Weights of a small GPT-style language model, trained from scratch on English Wikipedia: biases.
Each number is 500 + 50 x the weight over the matrix's rms, rounded and kept within 0 to 999. Layers, rows and columns count from 0. Numbers have three digits each.

# layer 13 MLP up, 1536x384, rms 0.104, rows 622-728, columns 256-319
502523530583496529439428530456604495554554510623588432461477562431538475472482615452502528377593501544480512485553510488562516453464490527400455501573448622537422356529502468586599498455553548
511556479504537484481431434416527589526495526374543443546575517480567494488575495532581509461522478480485527474542480493465458574511530537514501537488460574506474399513387454448465525349502504
346563521457504504497510516548459495509563591539473393496466524503463474508526444493559558445520455466388545519468445495501593473550534548531399568549537443573504448479512463529495557462451456
480542488596524475535577465475402573433445574381492608460545482488571488540516542412384559530477528531447407456424437539454478510417521458511480479548537481485407493476493519479476557528511466
514589454533518400462513598543503416591487437593459515586485492509505621467329565328532543553466523459549488497512433497468498550494545521475462537461483475430506492477463558483582550578451530
525527484561441506433490518496536493535564518456466508648496584505482523506545517509409456529529598496411516610540499511375441468497537594503457595471524460517548467546465396480552501456488599
463545461517415478544569494422510470584462522532505537481522426516545442486462523431512537505499447508447511514462491400559419479485427493466478483505578498447524479469487511595593501453546428
548511478524433505462495484487445477625399522551478444567477414485550567512584487484602409493419555400482483526499424484515549566427410566591538584546516536471499372518479537456493488555542529
564574518548531495500356536441431560410545520514493526521534461480508534486425527459558532436483487456525550473554438573502556428614503491584466536504516491545412473440519589422466532472462509
432526514443480504374509503491507446588526531594489412565468633558533631513495521440421498466540507512571384546505548506464462522489419505489453482579573502585500516417626476462474482476412521
493465550467592510553477474363493491493539453458497456581466464582494524545492461485485486500435478465521531453518388495456565499471527543471489569457463540501497544417470623434532383498478458
492523486502550532447486547437565552575519572509465466498488444510536378545490559460468549499466442425490562433460480498430456547474576450386525465524422446479470511375430433469538523525481484
491579561505458492539402432457494483484472402485491439537525480486521579523540501466482543448516552486442498613509447510437458461533515510508526485558468476461570435530473524472456549448498463
538544535523495542471445555463568501488466538478521541493460399537582544461517476565468479345504531629536501399434435468457441610558468427468468464555493441540466565456494450491519521436490516
541535525444461490441533516441520475523544492617497508461457516469541522582533491444510489449538575537445437495486472593599541442478493519444544459444530547484465479613498572577384519504432518
489512516499469419515563439604458484461451458541541504547460525475533526490527508458450455537494455516515499414626541495451568441559509489511490518492628506489561537541482527545531571438480431
563477557550586409589562462464573447518500554439485520487445466491516416503522545497618462501427446512446479542562448515575511454461480462473513553523456496556516534544605582490481497447477464
502485506451508416504441480598444462471482523444551535418483468477401446592457489542533472471435425485513553632561463517637504541521491515549459568535509466523544588540446512633401497484509410
540568404572470496551558394489496567465436586442545498542558537481491518486527596573444458432563550482525470652446508503534563464571429471507509564530454456486512482545448421525535382465582467
508474515448487517473527538514457402528532465437496505466543611516502520465544483509558486476400513485458533468520432537507487503414526466469507437520490484507563463553510435572475437418462513
430459547535528481492473494352511550450457545555460415496592534563480496463427564537519601553472565514517483528464469448462388542501494491590504524475517492533539332519526412405526562442410573
529488490545478430404461456511532541482559426497524562500459496432523540516509526471458513535517624538526611520502484528347442555486412456513516474447478424521551464533424485456538517492525490
525590575451507490555521541432621555478574441523486444443420467480548552574526457538478505512443494503410487444534480418480573419515514489502515511450440584503488552550567559487451490440532457
500537582514507470506450488549417459529545557520507538435553482534551493489479502477543515552562510558573476441603459452561516569496436566497437433483562494515454434473452452431543545528407467
552471469498476591517556593442544512493453470440463518576511524589545470487537549461425554472513535478538468575554470468473524413521489558399485453602542566407550541453535563421478504519523537
551504452383568474521594447534547582341472514545482492407578514493550474454507457414471441486544457508583441411542396571499533405516392486575518513470507496575477444491500511468483512421449445
503492486562541485580600477564459524464555526442448465447490471528554538520563485555414542488473514466415515512481453415461516521502559470541489396495533497597555515489564514462480459490470434
498518550524537573558428473447450431458501496479499486503568505500514536476517518417489516516430574466489484438483390432407465474546489486514480499561465590444494544426372496534494519518485516
472519491550648565568496532510517451431529511530562553502451519488418498495422508500441435512546536523448560508496500427529540552553507501515573536558488628448562450482528432504580548554463490
417508506534547549453489556504520446588483469557578468533473468473526498515504490535450520498502467485506408483492506532428471469549575536592564505506476588451532537567538519500512536590469412
572565474506486471565563505535414485515517533413535478532453525546440534422456537493440476473612558529440478515492561540572462540596495490489473431525455386542589495501573511459538595423423368
509522551463454526523506535484459530465471528428463483462508516497467479568507444487452599515444459581500510495521541490565573502487553471580412442458427510476475442557486508544579559558525512
513428565521547446480546479442382521568435505547497561475512534557467409536511493515474487449496434468459535486511483514409422545479512526535544627447485407476565345520570455434512447487623447
588478548393500468494402391481523419432402465394518507479559465622504533520419636444566593471578409606418620541540431550538479458561508405474533456563622500475407493502537492417610412475425445
488466514528455516505523468567521526512566536432492494467559485385424442524457457510456583491508464483500566543520519508428503517535494524411555570495407521425572541398495546447456440464455530
506528542462508453482607427495550483547486499437413497444609511485587495500556558478459440559453578500473543429568561525378447555459436381558501620431521405561463444426386491463473544477566494
455539459394490533529455498452464586529495556590447546526384489582510474409510471562477446374456505465450550504491477412587460534514580468486435429573516397482508499463604457555613504457515504
533579412469637454519484477534484569480577430499497542532454516551500598571466404455472516517441402490432483555503593496475492553506543553514416443542488537577502542482479459453479582505536493
379517501485535505544530544566497457521545487518440575453502464456523479515508485461508555531450451402548544543515476422575450566372523585498535532526520607559492493577493587443497543516549488
398646491580477461523503495561599566463564516571396438473506524436491506493518504476529427490469545495475468537532530549457508458513484575524505513522510536405464464508535467492444559536541504
547436446636495484555458372549570527587546488550484442537537584516482452494452559465425527448534480510584465478539458405454562442491574516508537547468613446548547402397459512453518547446495491
499447495501506464527430576497455457465516495635526506431401518532416491470475512486444564545519462471462455492527427605457494567493520451398493571447547502553451502516557474400472530482499495
512521637551450509442485480463495524475468551423547534618487517507543475519472570546524471525555598473478435466554546491516524542406474522537481518497466549486493530532447432469425531502516467
423510498557420480518505473491516458595489556494533465411486531470491402564570540461497456445477562456482465616438468456594474423451463562554562455515461500590554431418489493479556553495472472
466588484471549596462523470505471476511572451513467516432475464525522647571424526475494494394464500483479482547514513539464500505479562564502488492598555360552442461483439475484474489564455607
563530472428587510462609544522481506502483445513494512504501431554472383593506568557515517542437523423492426529553467496541484518454479495541515549473524545507475543554510560529545450598425422
543542571488524463509463452401493503405477469591486545518491515573469428525445451527458492490497447617495519465490597465483500492505476359515463531576528452569472498447461562472456505401465539
418457421610454559373392565512625421553480502501552493494437476438566583429451586386570560538515512455530523466523469536474491499479591475492672451486478515446508444410529472469480550497547482
459578523541447498489499483572384442451488525483626508548512551453498505498456552575533533498511521446451544513435521481472423435475474548461386450487545485499462545529492500486522438535416484
475476551537514460489509545459538496544527448480504478577453485480472488451522559577410479498483374494568480495509467515477436574537572486510429514579518513496430488457556502468509470456616406
531529544495553443566490487386500551518454415440529455524542484541573401517463539457573423510486395499505413535594410469506569572540524573475609516508503391444530517435508509530503431540554498
517515483507506486456563612440629552437514547605469537532538453607484548537517531546516455534483544558609480442557496529430571506549512485461542525485495396579622455499515529494468519486523530
444553456497579453499550499547371518474529505449472475605460418440463510647452513546534506482542504425474425507467543493462470468549503524512438490596454488488501518429472448520468552496548632
519452600579490515473481456541454488440499541450655528442475562454530487482498410415477543601517504564579541556531481498577487527501504501505494475666502563519520619530442548532574552544547590
454504538555456449556418474474565517555459495500546454457544542499469495566456408477541479502457486444467500547476564520534418520550463617525408535620506497548625511401441524448419509483408539
465513466467460553601416527511487441397545477485511513528536521452503505483483533547456539470501550582443508485520452507502593521498506442496476490531490502538429539391525407584491512531509403
568454565417526488556541481505475485527550450436480455474540516481527483520465441494565463492469532451442431538538455462486574559493583441385411546509525573493519437469456527518450506437498471
537514432564491527569459583653493506402477625542418499620475561534427523492532485615501489582522525469577462512474521434537563571422426539468508527544424527615471504490455427548484431439420441
448540495511484472527473529542425576550505505531559426519380512455476464615574509554600620484529585584546473463520508515472522444592519471564576534439476537574585488491490551507503496523517489
450557468563502466497432510505496478454493475475512418447546442518453552493543552450473461512450560499445501472409478480465476453470477499402569536492467529555512486526570464478486402528507468
501445538510522468489517460505501487382452560508467396379440403479425435476556520532440490485503493485434468539499474550509561484629460463526557534481485627576522551557530535545585584482471494
472581495421490452443457441524487538432514488536457529611573448418474556471554470557409472547458535512517449438512519523500497582502423458487583545581602564625408456477533435476404553511553416
583471509470554452504495476396484497545520513382511521480552542446463496514478493505479507458524530458467532527469450459531504483463506480385590523515474503540540500492488489571549497521564583
585564507567483506465455611499456615482462534502487419455458532466456588585595569506476500536532492413523424399472556401449589540552509439497449482489615459539527532580552519513462454504508546
492385457464539499574527513498444528451504506490470485503468543464436456523470599517397442508452489559438447525507530609480491604555592551448470455484558530422527463521473495436428536471480449
445487509502518555526419561514567461516437504451460417520442548492484492474551506506452534529545544517494453498515612544546447570590488548472545519403636506521584506480573518471492539538518522
498453538508450487647457446536535474478479460566447452507490512425547419532572463509505497503458470373478596461517575435497599454617588473510457533459482529486572476453490513497448509497456528
436551563540482501461490516470568523468580407495536506516480528463452522468432480408429539503487445586481577513437467458508578477546470455440491515471545506515442504438513511479519459535547510
518488463583608466564485438477481539448539476388490420491516487488540561505501503501548526519460563497502518556496475454486409432503455558502595431475448502572467491507560530469507424460473388
511514491507495513498458583535452518471432422505528510435456478458559584482505543528570541613492437417503480489555566470401458567502538442606500475490458535492539512453540470544526561514391476
438519487489490432464485449568553479471555488599430541514515445425542385500481451460426479435494505525374488590577504537599472555528557528599543594457519488503485451521626455554538577553448580
539501457429389433490553510597532482540512549556575515490531493564469422531426554493540440522467479473502517443450449538549515480421463448463527498464583476514524451528527537440468557481514519
512414519500581461452487542531507568552537537392425556484431511594573452539442537464516430542430510453586435478499590579409473524468532517451554469539483516659500452537527535510469509581426435
573502620481508629578464481532501568535526544477422437463494459437411549532534549580571422575495453507520487544471506457490569535519588463406463506480532495489569419431533465474529519517581491
495539487487525494525458501514495528465582523494480535471554514488459527465523498481509523500458541564519627547533533469488500479437531582502534430548467442458519497538589504496539462393512401
544490609562517575500539454488501481484543431429490455512531536473526471459442491550498550534541544434420571537488493590496580470557487404425545505586509528554564484431502530494570479467588559
437509570663449465508488495428574550506527493489498439526613410481546480488418481489523475419389524443515472525560530503544480522519482571473479602484509542533442358504575513552494518522479436
418532501493480457523481480478473433496549473478512548512529476470521456527443485460487530477506503509514578495531588381536504526504609460561565489574482444499546559512467592504506614534493570
505514475510537473537480476504447539450508617467422505556604489436530482411447569411428534483435472454520492507568438413510473438552417450430565539458572477495501465506402493521497580427513494
413444501525509500496497489497439519488499530435492502510417574346503557515464539499469392464562475494525448436420505526543533474429608525527463445546588493438532540512481407510479510374496485
408460523404525456411460441489531505436526456488552541491485455423472528460488471525489369418473506560471519562461573445527512435524565579542404612480587578498421437468534516481564518511470581
496637485466487498432465516414479575497531562502606447553474472498519567524530498546495540490420436560515573466476435525578503476487490441554502469538448574570477455535479538436594463469466585
437558458553408460524435474460483486472513533593515670469554545544493505486483499475525558491547480542522414497551483522503469490472408394608545507567477484489618465487567441524573480461452496
442412548496439516546473461419474482506443513489510511602529585478515576544501585421507486489642458525559600541508432503490483475487589550533537384392490566509508555390556488506486512520463524
546508444540489566480489501489412473467603488446463409561466534533489514420373450478469495426438453568595596517474485530490509461439466436530463619466494559554554523455538580472543527519537484
513330422520396459465462556362487434425424514420517404452448508494566512516470518510563413515573439541454541405570486566534429498529524546507550479491499469505522475549546482472513475464518555
493485558503487463558584503483507471553543517454481445474491457502524445544496439517442508501473417461450468553564437508461492548372514468525525378435461536472544543467528475556421610464433405
494548552431486500495539503524469478552538506455505468522476524570563483416514560470508448522484462557445449465579593516541621427452562499493514462528498570401548547490476525443454485479464519
468501564498528466434590404481448604591471455424420452490525472543611508472495465511537528490517468510453391463578424534549484554481508495551462447545506510505446584546494472533494576469486473
546446502441509455515507515486527531418449493515555515485440587497513427511439446514473538466460501469452475530457470588495481518554457426556455552477536452522495497484505513492465407561437530
408494529438475512510463491532560520563553468580593547583442541514526475597519476422488428536505529431588396498498524527492504442492465449537446515448636508508551462463503534545447481482562523
524572429431559487485544458516547537514477473541503526520474500591507533572511423480459508502434528524502527418512475490579493520499479464498508535497551508484531454542490480444530473590505425
464493466541505438454494513537487486443402551487560532512468481534491550434523502512392546462548496507600575458499614445445514539582544411470477379546488490519521445430511409500608625490503474
540528505518443560495477421452509501442534519487522521539520543554454520441456445458526528437571527461595566439501472508539490506578399549483531466510421477615527499440497504515607475555553469
498418537521547499462475538544512532559413526538546451471434611596464439534565471570414559441421504471477473536525597548404422522494535470466570541445476508484507528415498497524545381420487518
442490474482565530573538563550447536501535494478482499517528437557566516518385483513504526500547399500415454497504441465543442452504488637472479445626523453532546472574519557482563490483545416
557520498444463483422482460471513522553497427505585576459384497497568515536554445519513474513515535426463478531416571566519534434521504438551543460489439503420490562454443556524486388477520486
474507568517554597526448522593548513465512540467582466486524480478493509428442446435579543556519512477472504464434486478507523585498525438522399539475510441379556487380459618525509500518509511
457575451449536479518510577502525509380483575548584541466491505496517544577549377521478568496461493551429467504531418424522492564439606484421462592454553510445483439527464504562492427600480548
465498510450433561476537575525541507490532520527460497532545549435615484501504480463493461552541453543531446518474472475470392563513612573468405512529487499527511466646492538510506455486498538
511516536533491458523469537568493518519453551440459520518518511475498424537451486512525536524544486543567494561541472538513571564473510479510476534409482445515463489456523471500526471523417573
567614556433605418464575483492510542522507537595500497498545453536495503532552435571474431485560539446465493604493464536435465572440561534495447512302464509446469370542430494510470528531536456
506432478513543391531465486439514488496513466509516458559495545418580473451447550523477501498511518479509532433486434536476574521536514499478468558506528486500459483469525566449536590557450469
520605514506490517486519517556559496519468465468481455550444480475524491513408512490527556562523578543433517600491461554627566573477509542543549532507583458572502454515504545539456560506500548
474458526448572488423525483492451531425467477523406557514520464538516439536436482445487511594543441449446517500512444529483530447431440461504477489523588512448582572555530647491543591499500475
599508485522553430484476587465328529539452598519433564545479535407462513393482527434513443571481439410483530536537559373484496476516521409490486492548475497491539500460497436463612418489533455
507471505553408504453503530501527442408462542482489468475553470424400506479485530464526445542603518442579503461598587575557574462504569483592487501516567421490475497516510511375418485491471534
# layer 13 MLP down (transposed), 1536x384, rms 0.0274, rows 622-728, columns 256-319
479430475533515502653457565511438438459508505543565486501550442570466559463523477404419466461554506401480515398545463563492469525545488533519464479592624492512534439427477484517515610457503557
511576464522547478495571511523572487566514551453467470539575555493505479599510553581453601528469580440544559526524586495511504438563513595510460516513535429502498514614463535519405429523493541
548509505447457529553388557478577420546580555464491459474445485518445519539529504515482474523550435502553458485486485425519539492467578524509547533516581617441491389488435443547444567501415536
501468472454584504458486454522664431557492402482585444533489518552566572512478451543463477548440518575542521467515465510484423509568427470562583468471418569521545561525443540541545538446516376
508585499547504492507439532482541424481452457446421503503505553507501468454568419528447447592481433573544533530417401494500417506493519452462447550495528568505426355449457497464504510449564479
522490534367449549545468527500419511451477461442511524467440523543483492447400506507441477486495354508463540442536502478611578548535505465495418481502540487444405507486534482478417372506488487
558563470536441444422490467567343540558467446594379479490482553506490531519504413468469464593456616408607467462450455460531459521564543404456494540470449458557524463510463471516508473553485566
507473549556464437502463415483498589397494473499473432514417498605457572492399509513535490557516475492481514494507508511595505558619480547553481502515454568520477510477498573448463485531469516
564539453521468394523362472586497501483516446567493415477499549462518454484515476481403373559553603460514484502503504655434534477472512497498512568502442464482511486464534572442525495507424420
444467497530427499490491469415592511517502519476460493467465487582581426482442540491506475534554435486512503538505502505499510353524502533465630496495434524466425459453483475507482461422560556
396489513445517523547440491558544467539442538496442495460512473504469499437462521463511522533482431391499559485554529461513487516522492581423463445535552566459415487504521440646505573512492394
579520519669542512541467511445505610486581435438507427522513521496501551573584402573561486420412519501508571378370422484424533429490379548480530555426425451591421497564506440478536471515473541
477484482519472440490501448510514523477632498492475481549530492515593577504504610444476525489451468504497507522556527554448548504401526338592531434470533516464457564486392424507514495579519550
416471402566512508493521411586504576582442515511558487512531443468459428482521453398440477603466435525430511560555505544469441503459517459461426538462550520471454532468432413469485548504595503
512547450485555497512463455531523540505500550471459582521494505552513488516415524546395496488525443435506536518500468484546427569481540455519389521564540540542586532501424436491490475452444481
417598448527547538589468485491501535489568556490531433433569516546490531481448535527475514539461520516486484427555627509599427509480543564513575497540556443402580425532489473493570512473515454
556508600480486501498458472472517539548420497488588415506495485503420518453583448441617495501461429423546487484449480521506488576505485430462471564588472544466545529559510482485488534502533501
406514411492543525399453498410612494568409405511436497546546564442544431412526531504494447489552515555463589466509518525585526423575471569531422571481461489485475365505485375345439545360462449
534549486471507520325521616442485520536443528492470508437471538437547537509526471535532540438541387491560512545436534421509592520596548457386493419352500483405444487492491462601477365376524527
555545369441507511442478476555449450498526566531488547501511548476458522463436558436522491532526502561490464485461493416502447496496548497571509546476465541530525490503537486492496532534525503
492445521527505448542536532534499514507458497462585534539473581431558447461504578499448495396552548480511526576516497479481504423500542474438489488459502548508542503496469543456481522506484464
516539517436471470526507547473539373517523462495551548527532495470534464494470542369416458503511461449544482458462505428519496578534535476527471460512446527394439440477493498501567487527458441
495484540575472556545535446545514519544521501575529499509511508543549411476477538514533435471500569498502563534470444503411506659528379424428498462475517606466548508398496401458554546588539460
506515446569344514551514463542371503591472464609537544537520534394542412518438552526493461495518404570497577556550433514498547544540484477496509522524429478494585527390527527530548513497464541
498458576509488518458471438458497533471440525443407536511442442482484476549449441551418410420457485439532526513515472532468542533473445465555440479441531448524535493484395564497529487523516445
446542496490487497550513618445477521462510526554520594482526506532630477458429506484453498433492533459620517482544447507552461478506493522539518503494481498469528455475535480561480420527473588
512508528531464442506499503487515548540450500545573475437449500465485397494489493441508517487505508448471544449507518518537531596499485506512431651555556475494548494564445533529532463513547495
514526427479430453477522425470452553448478462566583480519529472513507470480457571527543465532559474469455384529450578498477459538505522574469577558443515427465425522425414510427482484466501506
494527467452473508461452460560504485423519526531572480596570464575467519501467535548458583527433512499453485486419461651457441431500458503522502449511503502454436438508558486549576526632518476
584557503474484485520434634518486494504482535469459590478419565505479571683535483535551511515511536499389562536543469548502519475464459493476412517504538503581443434450527558562427476427560510
456514527649483529516483487365419432390520434470605590549533471597521458474544395533470459523488546496521440521456568522473443565518568431521410519463416360390530499447453488490509625465491559
390410497478494629425515439524523538512530526491579562449492516518476431587486519534529578541531476529526493550537508504442488452557427437545457422425508588700489527484462485515500605436541519
446435592500515562466552370509469560549452565499571485420435484555480552456526540508531568478531511427564436426450489465474477536478526469511490476515431546424459522515543567485453524567410502
562477457446512532492496579496473477497403496410566401519496472546488499375444535530550485557552430657485553484594498581487596445457470530458421472524522459402481447589483485463505512490395519
541554517574520527520477509431469446571505480481520540485575554463556589399476640569512392460526422469492493504477441566517518432536544586505583451539487365499430505605514542499573453508523442
494425463492551548539485544566450513546468459494461554541352539520516527496465661456594571536516504593520495502457549516537444451573536465520524432542411477591427484534572463528514545453548406
508528372530454548512537400485616493548362463517494573519513502531428481459631530490493526563489494490495419455528447473495531510533501414463492482558452553478528469503452474419527511421483535
470505557360532434457536468487503472537509499554502425449504565513561554614487490505486467488539506401471588460456513531502554435567549434567478468492528499517472428436524460540546431530403570
502483579461535463502493524409539448477474511493529479437486569553515625520512560535511486456464519501494512497512476484630556469527656570402554491460592547357588423417466396606556434506515512
535491540563564482466609470467475459476519494641473499564497604505461451486470639515512498482391508470425612501547416458567550548350488432530396549533464467535503418506463541577463576514556508
448597606414475535564492544468515595489488492477470574522486478478574484596502491430473484478484480609481437452417515571526532484541540463463549507436473477523517515493533455469455463386470487
581528482486573505444470545495475481547469430540542575427393501616544408533475594499489555398476594483496418496450540418478548418515486466484483470503447558520498534440512533491478529494456492
501463515477537490397496476547504413552592470479511437518537462346498496469545606513584501482561498487575404532544470603455496478636524540492529556511472440488443564516398493488535457463512494
459478529464461445526553509581526572593422521540468495411521421530517439604478496530558505501489440479497491438541457477514492489492534389396514488521452527533544500482529569496480617505521608
437547416593577405443505533476581467452470502452539455578549554544522538478476432489435422535491484521601544558550494527539457451421463482557452520485530451377617531461593519481437628503533444
590462498518513497538494536473417454472558527560552488511457481507448498497530485488456441459492493486520568518442485568575492442560476483465477460496512487488495472595508488460470478556497430
430478462447454559493543554413467496546425499583517437584469447436500480484546516477444521568485365467538428468559492516451489482543561518501473588513496500439558507549512453473543507502596519
458539429424484540390538566485492387405480434436547556496553555527504568467480575447584588543501564465497482436429519476531448558498454508513500486447587485539565509523529578470526471449528520
469554414436472532440509575504524434534532570361464543499474438494552496453525526463497524492512496457574470398498492472584522512452497488527533453466558492464524561494493438602530513583510556
482529474495471563486520471582431498594509503398457446562503473503544500443422553407522457563419543544538502403562476482549607434371465504488552513432505481485489476533414598431496510556493486
435529459432530527478469505487557597543373518475549519591492607466554473535438504515463551496497481511583549539440417451434461423476471528509542496565495425502477559562444484505434488431498472
555434547535484461482508582510545446572501438454560424579507556500522527570501519501463487482518555487429501431455533542563486526519517494521523495483457562539469471540440440486443482507484438
600611487551505576397515532547466563451551524517606457471541468511558475506531544597529387400426543464400490471490496394420550482473445394432439539501574496391571557586464491496481606599532425
552514366527579520529486449496483569470499479550445457389519505613434385572524592495469658608508492482459401641522495508493439408515514475389490442405501476497514514474457552488420482472456438
527529520480560527520483478582529446437477446548477476521450436478476531491574485566562558485484480447499522463478541470458464429572484477505492448450451521540440401444649447477372418503584456
462465429485591568416554466569513533507367463538483478496459535513448426468510471514446489378501440516527505493441510389423530494464503501499481501565536492492478500502490536541505524548476491
524491541464499457456544564432563477488571472562491483513494425542404487637488522607540465535525569456484513507491542480460429476524536579567525517572516493541568531464553544399454515331450534
453566626452597435459442474508496437557551492430495456474504484527497543457560490437532538542565559477456577526461597557504572567440484508498472585539567426533493483573547512489565505454517535
493375488536482491449553495479496477508438489495552519506479535511493484458393476480551529472491392422497446500493500439565512515542482572540460473479500544495504550314418501489495482475493443
409499594441526465465535469511553485494544520504467520509523539480466559490460558490497503480538551634508508505517534485506403573517567425535468613441490541498493604510543446495484506475563503
497472454511503453449443551476557454507490506514465524519532535528560426459442531482495589478494578509408462519520382493454485439464432431529497570476429388529572530489579433443503478420476389
592529479526479437566523589527440477565449528435525495526508509550493455498545566525498515593477512453410479457425450513514460517516562528501592562560554535564547477509446522566486495484442445
543468484452472515570473413510467521453503383542406447460334492579545505472554499487532505488480447592539486498399528585525406525489485482548550478490503455446522547427528623478507456447516404
431549540493480453527490538537453506486558526401416501484541529496483510459522577404581537532511535494483425441469463566546528486604518563476602522514525394520574482484489489474492476424484469
589583540542523512467449495504516495501558514483426523480576507575522489423551522506535484535569536436453471479556485475445549455569474454584541555522507439553576524548487443498569451447477515
476531654559451518554588430510516449548435517568499449546488525519528467486514547458435487408475588544434560563488576456505482458448397504449511440462603511539507567597507494490557548472503499
583486512496453516510475463485457588583414552448556580518500542475475500552488510532528543569464498475504522465491406494539464541532458508484537413465486465489465509498517481540463467389521444
562517486538549490448541489521510453416560454441543454459475511523628450466486517496509487559474561501611539552530595545481554555498523387522473480467535546535490625495565524484515540509573511
415501549548552510468436530471441414517439464489506526532434573452457478533467516430439505523459526408453493438444474484486529482541434470462450508572459486472573531518476436538552501498540579
467471449555580438514503461497519478453477507428506511338533514543566555383409513614545513451467538389400461531528557565536541526495560574496456364542551540451471561430646540493550591482472516
540429402535483483447563565519497452566472433612537504503571554458543462603468532502597405383528611538466504439401452477521517478443464489567398461448593443569473523517522415415517563401499463
519475486533494604431510436526449483502554460534485515535590442585546530480463488554416481515467560457467497525533438424578401503535595471482496487596510504512490558523407483490514456457441558
479498496608459435563533520458432507538467482476505508539518426375513467481481523471450582467646495482500455425517487470481395463559475474472474469547456506517569488417549514451493458471482569
532448416499531534433531363469493443432535487559477523486485467479493440489476492515419531504505582493427455426539470525574573481602503459482522513523506477491463566424464477470504480538430551
520494417514546445476583392497491459430509458527526497528454510476521495588583603546442454537509561500352516578362500528497567463563530469472593519462484444436491518463523456466446569470538446
525462423538554452566485509452501540425491564469598481490455525447485590531559587486431491468543576444533506521463523386495530397491608542509521469497397647507400449491563496465510576525502473
505428478480446475469492477508473451423513442454491515482463525517541444449523500488478501517397463526522494537545522478441450507503426437496517388530521544532467539455563471509497362570530442
538518582513518475519560536515545567496546453556552496444503551501434587500586540528501513558578418469503470489511598537541494629470527495520402518521551497491549509395510473552505500514481533
418549540493425469565571487539482472391552524513530475548433528527541506461509574491542456457502495439516564410494503484483553519528591528470415427502502531508495387512441370527595494501484469
536513613434469583571508456564548412506569478523532552567506491578474511497625520432345567598477471523507431413536583476463460467493450473496524396458509469471504491547528590495598471485502534
546621504443542598446491474468496505501509514531499507418386484476430464432520591599504443382488490499505536553491512484543429426393541478467488422397546475460443515530481579510501453484514505
489466458525497500548514425538523383508514471483433459470470559576533539574487453419602418512450495438498440539468511469513450514545536497456562564477527480516571565453491488598533426500550466
523496618494517457427422523506510492490474548520589601524522465440598462568520569494474481460508579472565493519462492530477546508581496409502453556491503508479568588559397520482496503566467502
461454476487411414483541492423503513463453544495529468494462418448568560421576548566604477588560518512556532581515506496517547431504524474604496541542478446561425514474582350516493473414420469
515544475553492522542458459482479546487356525517500524466505475442468464494486452454486407492481481522588448578423591513514535403444576496420480386511497437540475585574439448508467526501527517
412465428510488436432502562470470473541479489456488530583508534491505483526409542509543582490435553502500531429491449580702424391472578574519473494546544535449451539501582436517521456505393494
488500625469531549444476484425435549520494548443493490524450564423421500473432489507531409466474512452546488512523509503514417505535583504541489511540564403512515391481469486603499532481496507
483493519587571477483501506461463559519489592494498564455525557548501483447457459471500457446494487483426582476492555472586511513569483444529527545515419409412414513498525468601597463477463507
472471503402493459516483471544512515427502576418550536525495566485427551441437597531469533504481560511549442497466557529515554523492531445481496556495494521493487444439492477429535517535438429
534419493486491451522545498527469447573421538508517557531473507500494587515453477469466419450543508469530537502501526518443535531523478533487581572538519401566536532505571499428477471433556536
430496463499470465520456477467446470497580452523551461587486597536447582618493468428516452452469484465571606434453576497491514568438521488488548450463447449437488426493462446507440484469503398
437509497522456555454546475431566523485554509480469639532540500489600498556459563570535446552475497465508470450421522466506599426455492528523472510469605478541482481491465435505573475442411477
552426459443529431563502465498498428547443510355526509476575416471462445476482598600574540356460421526580483519530487492499512614460512636486417526493553512544498551460450440518523483495487552
477508446471528487446495556464387508441521507480499448544477458449477452446612568462480515528544523429503398588587427547502550532529592444452507446499508561497433504558504519553522568584443545
516547498480470518556529435520512531533518394524433538572534415514552456575560538539467419454492515467392562482517530491524468507513533493497519568464530463530522574493495473521483482509598493
582434435527532530479527520573400498458445499513437363514556530490504488491481608465510493532537475483500544496599464473455557531483454442494595570485478499601468478518529523524406641454526566
417578571548460551509507525432536484441485454555564570484554517578430512532558575507494454434523583508586557518493461493485545503538562425535531455503488449555508480449481491484560503505534512
519646514501538545494459592505498513516487516480489576411444508450546532492508486568560501512442519512480520528625463485512485374521429477517589514521440529585497516578537500436438520498545508
589464499557521441407559463594573493458515597457474501512484494501388489524522499512456562535457592472493528549549406473502480547540501580487594480502517527507501490414474582510492467438502456
421520475534477558457510459533505560522522555558532578453533546508481535623473498551504555530495552512558464454559510517439531544488551438464518541543502477382486462437530471540461522469560511
503468471515557515494525564589525480499488447507443504437461487529499445581514520530523487498444450513575564505461543501461517508408520473503525502489539555515569512533549568504471496580564526
439490461503496546534472489474441444531599616573512547480547468530515549608557533415563435469454478467527439415504482532476517485425395469436494452513524494530559506519478380469465465547514492
489496468564450546492562489469559559476497466477442482530530474469412426459507530543527473455489554435530503471527528465530573455545574510468391464515504468524512490499497506515485514450521530
493488516526494490508492544461575453541419538551524544474393571519440498511492552455609516563477562447509576381488510546426489462468514570454531475531522463459561381550553463565502455506445537
547511547471433532454412598506466482533495431590530478486467481499481485546571485540566546536546520569464502526497524455493461493556471493500491473590499532519465573589487469517551488545473571
569448561433511546563462429543391565482413503515489457538474524437557525495467503559521530489494579516575579505545476537513549557417466551529457502527547550486401515510418516491484479556548499
512484509577501509434492462527585536520588540466450496491449508484379458457556531705581447411478495479496611505592479521533522383475500470510663514439495485466472484457571442459407475436485498